python train.py --n_layer=10 --n_head=3 --rope_base=1000000.0 --bias="qkv" --init_std_o=0.0 --init_std_up=0.0331 --init_std_down=0.0 --optimizer="soap_variant" --schedule="wsd" --decay_fraction=0.53 --doc_mask=true --steps=2796 --dataset="wikipedia_en"
Each number is 500 + 40 x the weight over its row's rms, rounded and kept within 0 to 999. Layers, rows and columns count from 0. Numbers have three digits each. The size before them is the row's rms in percent of the matrix's.

# layer 5 attention output (transposed), 192x192, rms 0.377, rows 125-167, columns 128-191
107:527474572464532516585545414502509507482547547494454475502583449547476507526529431534557502439454546508499454501519557479465524477463542440623582548504511509474470482476498465440468468516476467
099:494544451513501504496528500479511519488462560557556427438500532443443473533513485565530547571506546487481497578541448531443515522499569459434469465464486459407475465512513532513450516479554517
097:520483505483520355539524495499540519514529463546516524457568415465471425503508452506482483545504443509465523500521464445498482500467454532481496485519460452508443523489554541485434504505485594
114:503513448413536475471469491563446520529547487450399441433540495559474504405425480515444527543474461524504478506449484508509483488549516595495436516451474522464479505537525511496522524474508486
101:511423531521567480548516519524445464495477429528441523526519494442449512455538543499448513488489537483424534504456511512461413507528542441547567473493596464501487544475476476529514487592505517
100:485424548469431516481496496491504451510489438542463504528549512482433457503497467492461511547491512567549492473409462500497488482480521505478399499517491454483446510515519429540498573468587617
101:501474475507523533471434461514486392465480507447496497594548462464473492478457492500481476500493483520571541492511504489453557478441517544462518480499560518566476525545541495596472512560566565
104:553495527538504477484494506512494553518450448541477522489535524512532457591494434483498490477509596486528471493397558549507555471503463512543515516480519550479469461500597455454560467484526511
117:495525553546507483483533471453479462499533484478555542481491561477459523451497507483465509480457581563526439449517453522560507510465505485554518518484473448466493574481497529501515495509553468
102:526514499442560483520469462535470504477505463560518516535561529519447516557544524558511463518469506466398511479509436498457569486498516439514500485444474498478455505470556531507452463487526495
100:464584501449487547542458448510454472510471570512492510563482434433502607537488429504582486442551500538480474509512568573523521510460503528486520405535514396444505539542503482484474450578547484
103:496596463561467424503513449429464480554530526598561489548509486515482480481501511534537511450442455499490544511554553508483545587500448518489491534548549576491475481497547449503498495587457563
098:571414491484552423523446500554510523548527489419467482533495532494534447554462466507490506501530477512425454438605486497443468482517543452487537520415447520476516508487442510472445529505439460
100:531633524496491562457484552566478490430417526597494467450538486459521466543501480490550545496431510489530500477375487510454537532508527520476486511552563495482540492452477512491502503455431490
102:492548491537493479482509536526599507482586520511476447554428484529522470531420461430529515514554436473534503515492472521410474501526518532491486510497443506421525520549500459490469514447557427
094:485465547642555481419507536478524472565506517488509457468504403442543492516440519485487446495441519457473463483457482456489480470476459534498570484471538473452495561522499454559537530505522433
105:514507537455560479488433460548520400482442422470485486449492500465524570519473502459528524447478523515465505465463482547479440460549493558545504565574529536562455450512514599493448471554548495
102:538493519480541478448449499533531521496447458497560487557540439597557453436556521446468528481483518448493475491523382467547532492463515449499522474528485534557482532410429523507494519543539532
101:487458502475409473529491470491483499473513561504507475449393460469499431526547540476462519485431469505492472479552520469512504509461473496487538545512516509529530519509500522486511505513452444
110:467460490437474508476505459461507544537517509482505484494516490541489496481491477471459539528534549519523465464412464516523604529504457552516480551495473522477454515483412585498448461583523514
101:433489464478526525463456566488559493504544484538519506495506525480504499474499467484514438509515423446519551518471504500437561583518463506489454474540459477503450478423549498503550495500524454
097:498493509509479538559562552526501585434514548493496534455529557445487509497525486515390458498553479496500496577436506536458537447457494503476497558572548475512454495452467473511501454396430494
097:497474549440426529491540481562480481575454481509532501522492500512503577493492546518522471436495502440470536512518465498505567450473524536500452475449473539471469480502505554450522434525533485
102:522539549524507529502513493534514537447525584506493483529511500433486499490525508428483450454565493531437518512630466471434541487489497492497490482522547460497448475615563478493525449526499489
109:514530468507563504507447540524443503468588520496651493533459479518453602412454510484461519560444448470511455515478533534505513559557467523480485520535466499471497525440442508494483463529509550
106:510509545581525450470526440561489511467539520460516507483549515589517480575482529482501519463566475517450470471473433513478579441503464486497470454489514446510476470464565455456527553449521472
100:485504499539528446460530563540483494406465486523463464497591522486484503477406506486502483513504433575534502541493461445502543462473495541540461474592439531508441460492496527487540501533480526
106:533528491584486471484533544570551513424511546524543506561479543526521574480490435516539525530456457565478543410495536433556491608447483505461472504500485488471492462492469473534530584530512541
100:523456478453579478512517484492522498429388554441466477431509484550596494496495420499518504460455527470512483519450462511486526518534495472503566521484560457465504458537524516516521498544499576
102:498547527498476470502532539399485448531421528498492462529456521556515615491440540551530518571468496492505533525558487449469554510476509591447503564523452501530506496538533507485483500510555442
093:404460511425471539511508475393518577472520559503508457503493576546488479458516499451475514469441493496540392487468512529486519573535472499556535567503416575462496487481542527497433479493438516
105:448482464499581478437470508537476448500462511587539486493493561577494473527435532472462466571469510496436549446507414531492539606501529476500492539478612508492498537553517477625541469529551525
103:475551481453481495510495528607509470513452501499468536502428441517503493458451532465429507547455523539527509529535531501487527439465442515530456518527454529474528500545535501498557449571542398
109:509443452434501538530459591514516579537535491428458474473489521482503457569474483521497513509537496475448465510499583485485491584411515561514567472442506563539486458504455506559493488479508478
104:515486555499555572487460567462533446508472556585469502481511560437440470468527496515441449493525572451550541447620499489555465510549533514551493500525531497551478554498436479494489421487579481
117:509486541444548467551519466450460504530511568464500422473483538500535475484440468456540520474461480462516502501483518455476528492481556507581456493531516561556537540448475502484551525505509468
099:452515517448442483479514493638434489517425503523513499474472496467505483484528399533454493493470489541472536462516596480460472432451491465419485494534514544534532439497513458468499515555457490
106:518573506463483546454540593468590542558503560541510507478466510475565500557567433529477496459486487565518579485534406497497496408530541574436484519521510514482502521474469489497453484498499395
105:523478463466537588483456440533532456555484475531496436513530532547503459439523462525453487491465527448496580479518581486484482451496457490546424534500520538506519494508509470551489500545494510
108:440499590511437531559477441527536492554495443522498522505513579522494592504519534527571481503508555503492498478476555515484462439561497505558426487516444512480518524540572500460484455568513493
106:535524553502472537463495461462518524436531564504503505507550549494432388592502493528501535472481428544488501505530454461494505501474512408470476458493512536534431503538448530519462502516463459
102:531541500438493608424480470551480494453507455511526513471539533474487467580471437567420465538437489474469427511563531551481485393454492480498442469446486532460425480454536486584526476559524496
106:451552467552511477507498579494525535541559505483531546494621502499574514507481470538540505460476512485525533433542487400552557492467453549494486586538512494461484481518556604453463534499550507
# layer 5 attention value, 192x192, rms 0.166, rows 126-168, columns 128-191
089:570571563486484464488512553526447501512489507472465518515541400533474495505507527457487485455569522530478516432479560473488564516507373517480440541497453409490521521515488498536513524529480535
084:501581553492440566495432528521473470490456589517467481502528490515484527455512495494487450501436550497485581465493501521516495534509505434549511500505493460449518513582453413534511489454587459
123:537548478546548546484502546499455483555481465447463486498484505558448518455488399425447465426377547505551432466478487543468495487578521496531542475460474552492496552512496432505567505534467421
108:458450531470600457508510501489476614499454533533462491457437483501565544488499543448451541526472479454439528529463497558537499521494527489559553506449533537521494456533482469544524516507471444
110:434443503451465517564571524521415485570481400491434539567479493504478541500514526466428515510502592485468513510428478503494504478504454466515499460552486557444525497478492430450487517493559481
115:475452526507490502506554546535457542483466524429518498568486503566476499470510532471526506484535451453505627517502461460417477545540496474477513499468461528460494438467507496449477520515548520
120:534459413495507486500499440431465580429542533464482449487483464513422519513431512531555452491586485507438431535483509532496539488557454480478466532440555480544471535529474483500441562467475535
123:464492524503470529517513500453454425494530523525575509526486556479509483498471476514496381500486407497493473512480473468536463493478455545454542449452490504476485539518521491554499449478501495
112:497593444519546447547554540531456523502465501546507512521513519454581536514498491443531646452490481516533526389498457525497523503494476502534501559473467458515528491610510566462460480493489479
103:550465506470522512455452450531546441456511523527581492481483470509486604532489529527538565411545456551488544490543529524485464455491471478487543492518566520530504486562512509515460435532506510
117:511508464544498569456521463460539549525468582581510489497492445457489528477504473533513488437518481497512511524518551482473500500522508476435507481599508481564452472565544473503426456469506539
105:562478505496539453548436474515427483532539515430488508501590487502571462565452463463530563551533528552512483485511492538471469531478496560489505481484485503496465521473455479474523577498503434
115:568442492526477502444599514511435552441485507571488474458490534504514438487523559477502443458550572478564453512533543485500561491492538446489491577456459453471505481498537493490531496487570554
116:421501545528538530541463458540479425527549519405442562495483465515488588545510550438485507541513532531520520487531537486371465441566434526503571547553473532434467490433485535484495556498557480
100:496508493456477509515452480468502500572489503450543459506579476486526497478540543495481415549501473469549516536498532468549507440545517506508533538490547476503537457569493456477519527541486499
112:564455573491507488580524558527496487407495465492486475450498454589528555496461441462511527486485434523491455544552493554509517545504505534546431533519492494487557452504475468467507538476541489
109:479525501547485509478468489563483510474514532527520482566487479516533542556488451581524563565521483501504503480508498512481531519470475511498487519532507440567513513426467558441403538571508465
108:470425473488413472549414455484489492486492494523524511571450501420463449518512446491455466524445495536525448494506479462518447564499535572519517545549514479500518550523482478544542480433512460
117:501497513513520501497501476424516551471551426533515481528500458533490547423414512490484480503571475537485425478465470448477515470494498500541518456509465420481452463478474540480533499522501499
106:480580471470538547448459501503589455515494464489470502511458562477457477521531481506438490498491511527505554452452466515422587491541463467549488495520533457512429440465516504443477482472504508
106:453563552469490469469522407448491484481562469482555545387530536523479443525440474469442526497499515538461422509508458516509507525451500481516496524483538478468491491452450472471510461494466556
109:511545504444439465497549427525569470536497459525511460518543499483475520483438537517498548554466566496505513410456499534508546482507527564494466519516462445455477420566475507540524577476535465
106:536536483544528470535532457542503556495553565480487542494529468484572522501588544502515527510449424501501469572504421486454535522475556512493494510542470538520447508561454517475569508503425484
114:516627577569513541524521456514507456535564584561455466519480467529487450437460446489471537489501444497471533461466494527462515502462476472447477518549463447499487492449559476475539396530518562
116:525483425546453507527506435526401488522548536434561470500526527466472515481494541548525480497451525547506490492434521499482490464520519484481510431521527470547510528524525494435505584509434505
111:510567543522487501496574533556536625467498481471508516508553469556521426462524495444414489447496467441522510466460515492482548480440470477486448467560455511523467510470535494500548553443465535
116:516565472547464523510529465557477516475470500442474487481501499515464530463453552512393439535501472570467420455560504518491537530508523548526539482545472452529464518532505512496519468484502530
109:600485446479491442500455500473428478426559540466466439436410503474508490536521478479498480463509469446521407544493500513548494522490525560484541592432526474515472575583414458521503560543508538
115:474544502555496476488554478538533459486483472471498467436445523463553570480481453505496530528473578453514494515476495470509525493527587552461447483533545576510448470540468446552516449519520459
100:441543427517446551506543486405461528471562471541525453567502490569474497412473543442511496537522476564474413524439529544498522473488455540515472508543491496485443553494403490445464514553541551
117:542491462545575503515511542470503499488508473478548465528473492518499487487536511497449474515546524547514499434478498509547472535517499499510606513414417524513462566508489462541533538453545535
110:566521495534483545525470519548607516470505571429564535555492463476498483510525517517502430474466486443539533502455452559537469506539479510516484471491508546489520549487564520464447493510551458
112:521446491487502546504491529451451488487553495483417533538558481529470406544532481564545509547504486505514449451560511519427463504451484497578544489529585491512554462489476468538491493498486509
118:428455597412499521517518498522463525500531469526490482448521517500520478449514519525485448492476524481539573437489429456544457530468537427523479447486501478469537502489445524513472411563535434
129:559455536411495569504484490479479460501470550543450464548497540573483488379543530478496469523551536526545494488494468467478600509470495520529471483543556573529469551501524484497541514582584438
108:451435513522479495493510489519514565505451398491501572499522493515508505522483481454514478508490567509509491514547460589498498550431514476451497545483484471561510486508608516502497557429502524
116:566459612472438452491471483532569488484524516488562484435512510487478450496497465503441569494458535493535486500574473495539520466449567487496515481497571513559551490534471538524421476479465579
116:510537522405493545511505469515565478500467488520538485618578534484501518505459485502554447508459549490548526519456464543527520513489512465545584475465497511573499484553487476481486447478512616
119:509537531453629483509471556508550462543514498502510533477516506573432572490443560499588478512497526510478463487456502530480505493444471520520517480541502546550510560548576503484520502480485502
112:460451486458487549520521488502434484497504484490531512460528475421443437474480483485518562519523493559481533536522493517458432490464455441489543478545470541499476446484528573557490433535491454
115:500546439601522528467545513554467466482492440468495518507495502477462475522444521425540510484422544496437529494536474463439508484453455446448502534448457515480554528465530470588477521585557491
120:434570494453525436507551484517437531510499465552566498510524546510537537464466478462529499511477469491537483479517467478490436550503573472526482519478529509441541528566504558469472431554492550
118:424534557521505498522471494498435516472495431423445524509521501502482568540533578550520508505483455462519535489441501541419393547486498592453534531451549482523553498503465465557521477593495593
# layer 5 attention query, 192x192, rms 0.18, rows 128-191, columns 128-191
086:525523568611497463488515494561459505454498472546432446557509469503545378522499486468484505491466486466526515552535487510492451521441516548472528495450523440395472478506507485467481518507535520
097:467450422417435504533508467462552482506491549468528546450495551477451561447530545526521501538525532569457469447447523501511524517594469381509449523576502539563526520527460509512518466503467495
095:467554453522516510527410470476452497516486486501501448497496455541515567508564499474479453483493513470459475490469484513483452456536439573446573464412484454562531506472550514478493507478440517
086:440489484539451506549470464511486453458480562505595561509453456523425520482547568446530521549531537507492468484488468438487515451537478448515509502544517515523550474553530528485529517516573592
070:461519479567524524513458532480485533442540570494501476478430536523474507513533482538497498516467445504487455497444477499484466506562507406488526624503436522566536533525467520495543507526579513
111:516474489508511506474511509476497492485483444483474533512533462417475418470521445463451535500458517536458482543491478532520476600458439453500467502551538559444470462554481456465420430515440502
098:545467472495526529514464588460557487473496493501512432425499483431474481441449473486482498450514461502504514530532495473527479566509480460548417526482526432532492435502568564559589562464506508
114:480508552596528439549516587530472537461459502535475494535450480514530499549434520499568526494522456452539463456526398573473500506489490534477557535450511509466472496465547504525538536439485488
074:503429375422468501531516512522575519497458462472459518470479547544554525488512470521522483506484552483506481537426559576474516509544439473495532540471515519446524508498429567533537497471477493
091:575469487530548460461541519446546469531480422494552491583533532518513463503483464497506484539456480534504576558525536504538533552452462495452533409495595479468477494476518407503478534506482492
073:613504508464544508449471458509484470436535506513481466520528448507483549479517512492505521504499470498498544497457442449505522537492468545489481552547499519500460500503546492445513455427512558
080:529545487512522558467482587516504481471447473529478474535496426438513488481535512538506537479459458466533519508468531510521556554413426554534454427561534556530458540523516511451517459581597505
080:429535518512486449476473483457516514489505496527459434630530519504439487498508497411480546513393483538514555488537431521491548600504526530486509566537548542411379503503450482552482490484495525
071:517565518419513526566476536440481472505450496483491386450535540523497541483455501428570494470540473525533534505570502450364528528514548571463529524454475546511594430478558534481535516450481478
089:464480515465483534455427484408501453573496527478522446447520480506464481550574529503460501506506457537561541488563461519501512532461557495449529461480493558547464506488526449561473537524513462
104:494505448476494571560518539500500485521564539474398498475439489442440534474457544517503508504544504449538511529469591515469528499554487517545470510514517502500540429521559534449555494564516511
091:537471494516443507498436526472540501474500483520483511540473559473501417462602420512455502512461450460534523492476440536388439520470427548502581513506446480533538481546470474446486476497501476
072:556472502515550493425512529504537492470521469478483519553585511500481555525456501480511511468491461458648515514451490557505557479453409602493537502529537420466435555497574420474498458453564460
102:481557502475448515573532528482462483504494461430504485538540565515478486464434491500471549516544447508451510445562511485512475553551552523541474492477367535501466427455483552545484490526457535
074:543430538532517486521469513509571523528521490446497535460540450516501491478501550406545508474527538541549440471418487501518444480549496439536579487488467422516522552501533539511502507530517524
093:556550526498446504590513502412503525525462494518469481430485483481517462495525480453501613517518444498463467534446455458518565518536561482464501510520417508515475573473420495439492467461543520
097:514539423532536464509542523485538477555535448451445480462522501443539514557444479453483519530490458515481487514426540535489460520565581479535559441508471472446483541498503503525455504478494467
071:448514454573533440517407475498510453493519515525517528538481519455476477458482521426474459452515553462506536443532510591450471484460542485484514481515476404464520472481569523464489450516399502
073:474471570455534564472485561497521544472493510483472504524519518505482466438471496543479479453502470397530477465573552451530516512513523471512493437516441477484476541445566531502528520501535472
093:470552509510480547555450443471481539428495456500573537492478514490463447508537480505505552448436533464539524588436499455588472488517461478517495542443488535521565521501564546480497417552512544
091:477551466503495418429502538503479482496465555557413500456540505525517510515422423510478528538488527477480550418497562521420464545576583558502502503487480456451496551484544479502489484522509480
095:439532484545482538424463506485549480416567520468491456525550513550498524497483506566497464499502461515484546527457499515532491558511487484439490453534454478430469463526591470536527561447502551
102:524535558459554474468465474581478451414450559524471518482496535462549391443487557602507503475441469517461455529590475486502501438438526479477580492503488440408506465515515533492562508548528509
119:564525430509525556471496560573477453549499508446522527451522524450515483440524514557587473570517546514449527564510577507461505537513513508614426499531480492529493475500544464540500489524517513
093:533510555513650487479562472442488516484538568486517534437487488476487488504473487420502494471551496490523525541424451506441507480515466496529484546479502553536532583467524399476511510525468503
099:562466522576481495563489533505539466468435492542499514494487497507559446467507526528484432429441480412532487536502473443586482454516514509513539473517519535523476483438513519488533447503480443
104:518422502563502463494505468509602514551507486560388459545495520508469475469476542507451501529490531460516486490509497492408488639540529468528523509494513584577519491446571536485508459572524499
095:568467521545576461506463558490486553515514436541484488599483458536496484510575515512508485525525517495460498548526487508472450513499524471485542484507486470524518589443526541508493462525545438
106:433508559549510498564572474568577546515473532465463488569535519501565557463449460490533596515483483448491451477486488509491485455536494472468530487549406488468566407503484565508421533504526482
098:573508453506590440488459510487510441512476432483530489557521513535484541553476516446530455482455452531449469513465567451528497505529570512487556524470546469543440517514564440536455537420498455
118:473439513445527490531475479473438535489434470505561492499524560508467507504485534545565539511491529487402482498460482479504573495491453502421512428487505557500456510504507454499441525469516588
097:542525457490455525485540539416416521474510502592532444494512490479452460450511568508478488488452510476497477516556483467563546468501459464543490528513489425506524567520449501525485481491518484
091:497569478527485532495532448411482497504461467473410519423531519439447504547417547548486488493571456480437499564494483545516492429511556537474488465542532467500546494493495499537457416524474520
087:505469467472525446420566403547441469443454490457523511504506560534463411507514462452426514572435426456508462513379491572517524583461448453504466517464437482472528425492499436477539537520454572
096:441475506539501535529472501526533523515510485450448512434496501473499532435455499481496513478458447506467545520515479474558497493488511474503472466530507548441444576469560535492516554500472470
161:462501433492517519514553572414467531530532443547470510560472539532548482512487520511488494506485466429459516486481464474541556672545490489472479521504571571409446456544525534612476523489482502
096:518501527522470464483535522503517454561483492501508516504507482508572509508450408486412526545483467552508534516507530463480458476386464559490510484467526523574465426595518547565466474451447443
087:475441473511446533451471552453563461522494483498483538466453537477497590492545452496535514447507524485490502452463539438554462513538566526474549542484533482478475507521473508596497469567466509
106:475496467465462516515489483593435432413510516498533474498438439571432509484557558463496560557534469514433536481511479546488424458467520512492498501490559523523537496485428479497464526498452531
141:517483443477478513453504430495497529439485570510513504463484463525486458499453530488486500522497455502519574529502531513543546583542484404485546492577497452489451492539580520512487428486518501
087:465480410411481515509497530501458526467488449527493518525487498537438398541460459478473511531493472512568504465510415482574501441510511495520498508522528479480479446583508549474515507508555507
118:522518439542485538477464526489474519559498481460467482459540506435401481446538519503525490488442490557430458537513529547517517573515467507580415483565452526521521499496488502543508502574499535
104:492491488525523449529514479447446512509433588548491487493523470529513440490546519426485536466514516536592491499450424491473467439481522535501411539552578503525466478551541456488524481483578476
093:470454510519570492551453545559519517427451525503529454455488491471511520507497451460530514425440444465543565493472472419442533490518506522487502578509522485458623508537477492449500516567478544
143:501492529565522523476482511553511491541490519535470502536508542527541414547506459511498503482492485499537473481461498444500439545508483553512518521484556526476462489494538487505548487405489557
100:560533512494502477540497472489443476481545432465496542612450473526492480571484541513533518484463464403525479397542488511464430488509493544494624523465534481472485525524524487474436540522501526
101:421545516450485566503454412565495540473467444489540565506543524520430489506549526500482501498492491494506500537456551471469511477514499516470511508519489570486470523495520514459505476550437429
090:553524600499450544511462467528573469451492522514483518551510490547590566534512510425459511493547451518484465515458494452523503475498504517522491401580494523427507499479475432523507516483487512
082:500459482437506512475558515527489465491467502447535493429584525483546441498452479509438458492557475491433545553517567482524464464581500496535479579424487571568527491516505536576531544488445536
129:537524526504468542545500428463518470534481485510531485562486526536396454495483517499489550394603468537426520502516444458443536466465522540475471478631482508425452435462507521553539443525508464
099:571462487424458515602533466503529537536582500536454447457476565523559474565562510516515532484504514471535490516505504521496534520519536586574491448508494496471562487513432461467494512524519553
089:483443466465390517554473539456498570505489496437481521533507467543444518484499511482499491535505517475595534531479508526476520486451476550495503456482472474467541494512509511493548515432562458
091:513476452566450473455511573556502529484510528468463481478483460463475418578591520513558518498513569506498460499555518460485537505473482472532559511488525473529562468521536505410498588476536508
111:475510423494510512504538575473629509515476491461447531530466531477511408532482482538515447446534492500514529503531527518485508463523444521464488518579493490496536524499500441533471556485516488
094:475566505489440498521491477525522545501427519530504458519573494515507455507460461605457473485593479481480516479509560478435524549585485495517535471555525553510497525454523552580438506474417510
104:425488493493455518596493483476495509529496518482553482470536544474540536453476512542570508518497484516510470438417547444451534499490534555514467504579459508512511511456532544543528536473430399
097:462412569500466463522512449524494549450477498529544497529512536492461489539500489496535467552473531507505516475526483473512537433448542459526456468489474509564457547517554525552508433577558469
101:534511549515498531434488481556438517458450525538546529547509446458499563451525423478445527540506567541432410448497469448429522448477496471467481485469465443478502525557503484503488552515508518
099:460495480489593523560504526523446503521503487461556518494549535537434415471535516511478468582496439445522434517547522547474538541568487442515484484527488537504481529423481470528436473522463537
# layer 5 attention key, 192x192, rms 0.179, rows 128-191, columns 128-191
092:518490567559490467531498472520502441526518493453526443533550496451504512538474491482472513522499487485559502472500477514536520564491534520420483511500621462483425480461489523464433504495512469
116:484471530579538502508494479517505433535530515465532475526575514461516539512485464540474490481539483474551516477557545541535557588484518496447458468533583457510428495495523462500454550481512489
099:450467531547471473481475508506476446533501520471511500507519520526413513509447527524497536641487495550544549507448427494506530538437498535426522503509539450471466576483445586444466471571495444
088:508545452475508480542516439505497512488547496464513455518460477518498477465554476506518469498562471558455427530514453507480517437553464430515531511512463527556564497512465558497559533476458382
088:472479509414432539513527502477488524521557528544464573498453472589498498419543516488565475549487530510553509507457451464482490459545520423529498545474412548514598481473451488489571622516440560
104:448526479487556607505520484498487494520510516482430530542448480502500515486438484517540467495527595504506539479450560437502492509531520512499510502500449491497532414545520579595461499590553548
097:467518482495484465534483507489499468523532486458528474504495495559494467477562471439522488500497537564518491541475538572491577495526473450441525526529526489539487438546437512385505526494463486
108:468552518508552527489491496519542486510463518529541457535508465482457491491458496538535534441508434504548503452536463546584552535448481533514516487522523517524553421495548449504439413475437559
091:539503452428502511467505508556521509483502512505470548507467506472487487481556425507498443548560565508487560503547500467435477474517572427539537502445411537494526498542515501525587491453481481
104:464527484518537467514528528526476564492504480509474473500508540467466520473490553502497565472418541507569524418472485550536501543517521470512484498514570389513555457544480495525471481500483487
093:589515471558506450433505573558574485591451484448520513519509529520482531496495462437480500531525521454527495505529510604546499553509482606484545488530550511469530527541531426497495545546498496
098:505449483544510484498480455516419446563500448457505518556537510430481456569454477486512485448535487487479491531500493503556526514558461550450469492523549461509455555486469498554490492555551433
085:415483443510500501460509549502525502464494485473525585468476530497481540471485451515514480487455540482510455481488528535492460471499508467567483499487477516529517505513486556521499546511452542
089:516468486406506589524531532522444500485456523516547500424472458509527505510523486556550478471513531586383448514488565458484406454530513476555561494511476563533492487493458536503579491542417546
090:452433493526508430528521481475475500531469433462475503436524502533539484485570589495490444484441588497544477458449523542538553555516406501550506552448516514468543465497466534451558501518507527
090:425558546543526473438517525522494524589504459540547536489556529570505520483491515498528453561497435473494517429484498513491470514489488413446463475492450506546430560440493480454466454415534537
094:616515539509533546555509461516473501519523544551540456572497462522520546412564525515502447439548514530539476474498482536598508490537507538546504469463428492577527537528543430438514568501503477
088:547440508572528420532463485471473431543464519559527489528475548446491534495493478487521499544493500543514487459529539521515553585462543529500566508584569460539469481536570509541376481469526450
100:487481527385517472514456554529503530506498547566536454524448479517556461488496497545473413433536556533556488505497426460503615500565501409513548466497524475534508465622523454526513503428479405
094:451549474460469553497540525517500494513466480527523544472439497464464525493538452537526516465447510508462573447509488430470463484493472461507524495423483580477511509546521516489509465542504540
094:479518553524571455501457575504521477512436434452520525502526550543486465534437489470512448424487503501516519445590456526476543499491466565467487497533617447517442451473544562515492472447480520
101:466485464565512548480501501468499504533451500562537452560584523497464607449494490578455501507507557499501458492499504538493507544444557483435488545549567411561416425513508482548450501531585513
084:545440462568535486494554528473487412554527484480491458585509522470487490520524525471463498497557458496550533449569480486576538557489477517458536520500530440515483509433504487486540433466573454
078:473506448523453467520505480485455423562444520434499523505483529477475491454478512516566546502559528586515529513555489474520561518492480515439530469555562568485478520538541470466512419483512477
102:521537536412487501503489479507537518434539463462441520500510494436455498514541534495499528525463483513475531535466506493485468420509476572561533431497461574540548472546450488514559514521530492
091:476480433485475515538550526474464475465584466595491497479530481463486440543469531588551547545464470577453483505494539463495357528505486493510462573486499562520493449518541507534508489559536486
088:490531524460541465471488462506476564464544505509550511524489539485564484520456501453517501520483594472511434487503512410502443446529610514487473550462510493551530504466533513479533471421482464
094:479494468419522539491451520435506489482531520499459462564404460560489504461496495479533540451559586463512439455398526519438532475535507507549456545468521467426548500536491514482541507527489525
100:518529493479487535523515439495576479493488468548528501571534416566564435542477478508461516471460483481486554520513511437495463453466468497545430499473503504516518563538524512516495501600500485
084:525497509578390464559499509556503522522430509545509545488541467493471517563486496561510508483464537540489485437423492502563462456419504526477512529504493471425569472500490518522520468482449469
090:473465566505564481497542516480416446554448452469455573523465484496544575476454500492601570548470505549514479525476484488489457458481498468550603493438507405472506547540518515512502442452544497
099:520506473551398482472507461459430458505502434510528544516518569527534505486414467502493553540466402548578476475522454526474563556532476439412560446536422603548515521528522510510573495538542520
090:475468511513480515560518544537484568455504467521466520499544493536513551514488469480498501437516543486504483443538438493567586615523457505527459454474525481403476518509433491457459508514455512
095:484416454531519541497526426510462489521462551557503545462562603513500464476498514605519448523498490509474564490471514513515473539498459478520573432495566487439535519484539463527451511523543477
092:450545539488507509426503469489458554469525494494480481540482538538437484510518559470584508574531549544414475412552478503484536506449456470496503475504507496461485585501337563516498445484479499
108:525477469515492468503432456468542475486483493474503487558452455519490482493447486497398514556526480499487480466535504434515471537553520504506496510508574519492434490517364499524503515472475433
084:493495431499502507546497464489501513566485435497458535465455504540520587491488486510493575442518445570468508575475481450531438453430536511459488427539470456556461560487480524537561537438493511
092:490426511521546492479525457456535493564459481474541514563551535535572502478509545526515499550501533473508539517559556474540512504474459498442519568486578496558434463463542482500539531454587513
085:545450504448552523538440516546538528516575459518574503533455480571475481507467523504510509582552448540578523596525458444418498486482542469507479490465499547504581509495463563494465455510510555
095:486503450522551525470502512482550515523510557529439506495428509436474529502511580571589539486507494545575509501532493537442538491474423511449376565507488508474531557501515483540450461486492563
101:478452525562470522530514535530437531517485512571528508573481511537487440435562483464458525559561460461496495604533473557460464507468508494494483527497470576509466554410526478470543532497496459
098:463500508484529495520532432467463454520480458529446425552513510505533536493492448552541495475484557496523550519467505525524586518562506484522446467565416483454499502449485533453498580469505514
092:532557544496444478477504506496473520552451512432534475531579539502444539565476484483533487516489481539512491494474531492450512434509512467493476578438418516456438508461559527445463508536523547
094:532580463536549407486526571467462501483486450515493478513529508498469527511452512540517452473454465460503506579512505470560496415476493432493483539503575475457476572554535485449490405526501461
103:523530481359551557515509552503484476505492476523385536416473512531426519519459535475521414466484458509531577516431520478516414435511462507514535506461511552503548537481558489513462467553439515
081:564506561511578501509570444508544501504469576495484512429491474505559488452462525515485420490430483554484430479568544501457538485484527535540453568427486493464439515548456540482469467508433518
100:503463468443478504576479492471474458462487471480485573524448420455456635526543473517572552508544508491526441452502504452507485510512463532417462525457547470486526566515481452549467561524518528
094:534474497538519504506501399499443537472503462496485525491509515513542490570504560446541542491554455471485536476497537536535561470412456524561559572440456462451516498539494523538558490482442460
092:456520467525550588480431521492523483437558485481552626517512546509507523512513513518512512487527575457512497454489490542527518410455472490555505516482506502516429565439517549444490499396446430
100:424581519583558450524567511478507491482447468552503454501448471510504508510560504462491598485547439451490548488457550556474537525517480509419545508567493465483500488530441397507504528514502508
097:480530456483510497482557440493579505499484435509581554458519541456549454395470502516456454479489506489473459485535385469591560518460474463521590520486507561551530538507473488489521525502482490
092:446419512517520503513455456533481479497578498475498436531515512442496461537448521502481427572532499465514550470491486517477562569453570517412565454524507385489533531488514527515479554477544536
087:519566522482452550491528559515433524468460489504481447554472528509451420465494475522562479474497504466502481505508457536449461471499457460514424508487432491509491566492481522493556420554494517
084:532526593513539446586503497564546468492542483433517495480544551473549501556482524486418512557603458525466478484546507516506567489497500511475503508558576473486367469480439478500468535490477477
110:540553451482489529509529501475497482416506465495484507488490407477528451579569459478536520508444497499435471475549476487511495562524543493570512523465461488514549488545552476482506574477471542
101:479470520522433483428521483542483540458450457484527473466513489526508515391551567449531504467460506436507511533468543478529476459503533487545520561475416495507472524504477497478527561495483424
093:589584537486521573428608522524539504492434509549521506392484497431465547512546501516443520479527477531486522478537511459446459538488429492576457521510410496499491525497482528470538512477496501
092:471604562504558529491509506463405479511480495523483507407472434516485592460377511454519454513460490429486552480447488493496500499528522452495395520528500496531456511479483478492463441531519516
098:506462513489514434513494521483476423569452450536495465559449461525571544555521563462521522461533519509521434429543452474497552519457490511414529449492437461496454557548509516464534521544482489
092:562558531470526509513516515458517507489551539416487453604492508488533507476490532471452469566466546521473456434456464543470499490453495546474463498496486547454530554504534479536540465461488456
094:515482433532511425551471532504496486505505529477512534477522462427490526572488432557476532525528481488566585474511486508520541509511510451529460598510464472491498476523465551493507490405471542
086:510490537452527488434464507422496536486512486419422434496594417490564538521472509470457500518501478505505448511474520489497484469544465517511477468533532474462519478455493515509475486461460521
092:543497452551547524449442467491497477449490606481492486488498525458462439537478434586503433447456472506514533472490509488505465443470518523506504419570523484552485498528499496551437389445504475
088:554533510518444495498499454501544506508562510502480474512515480536472444436492543443485469563512458521517447484541479390561547514467544470486562450515551468498558423507555515504560479487451497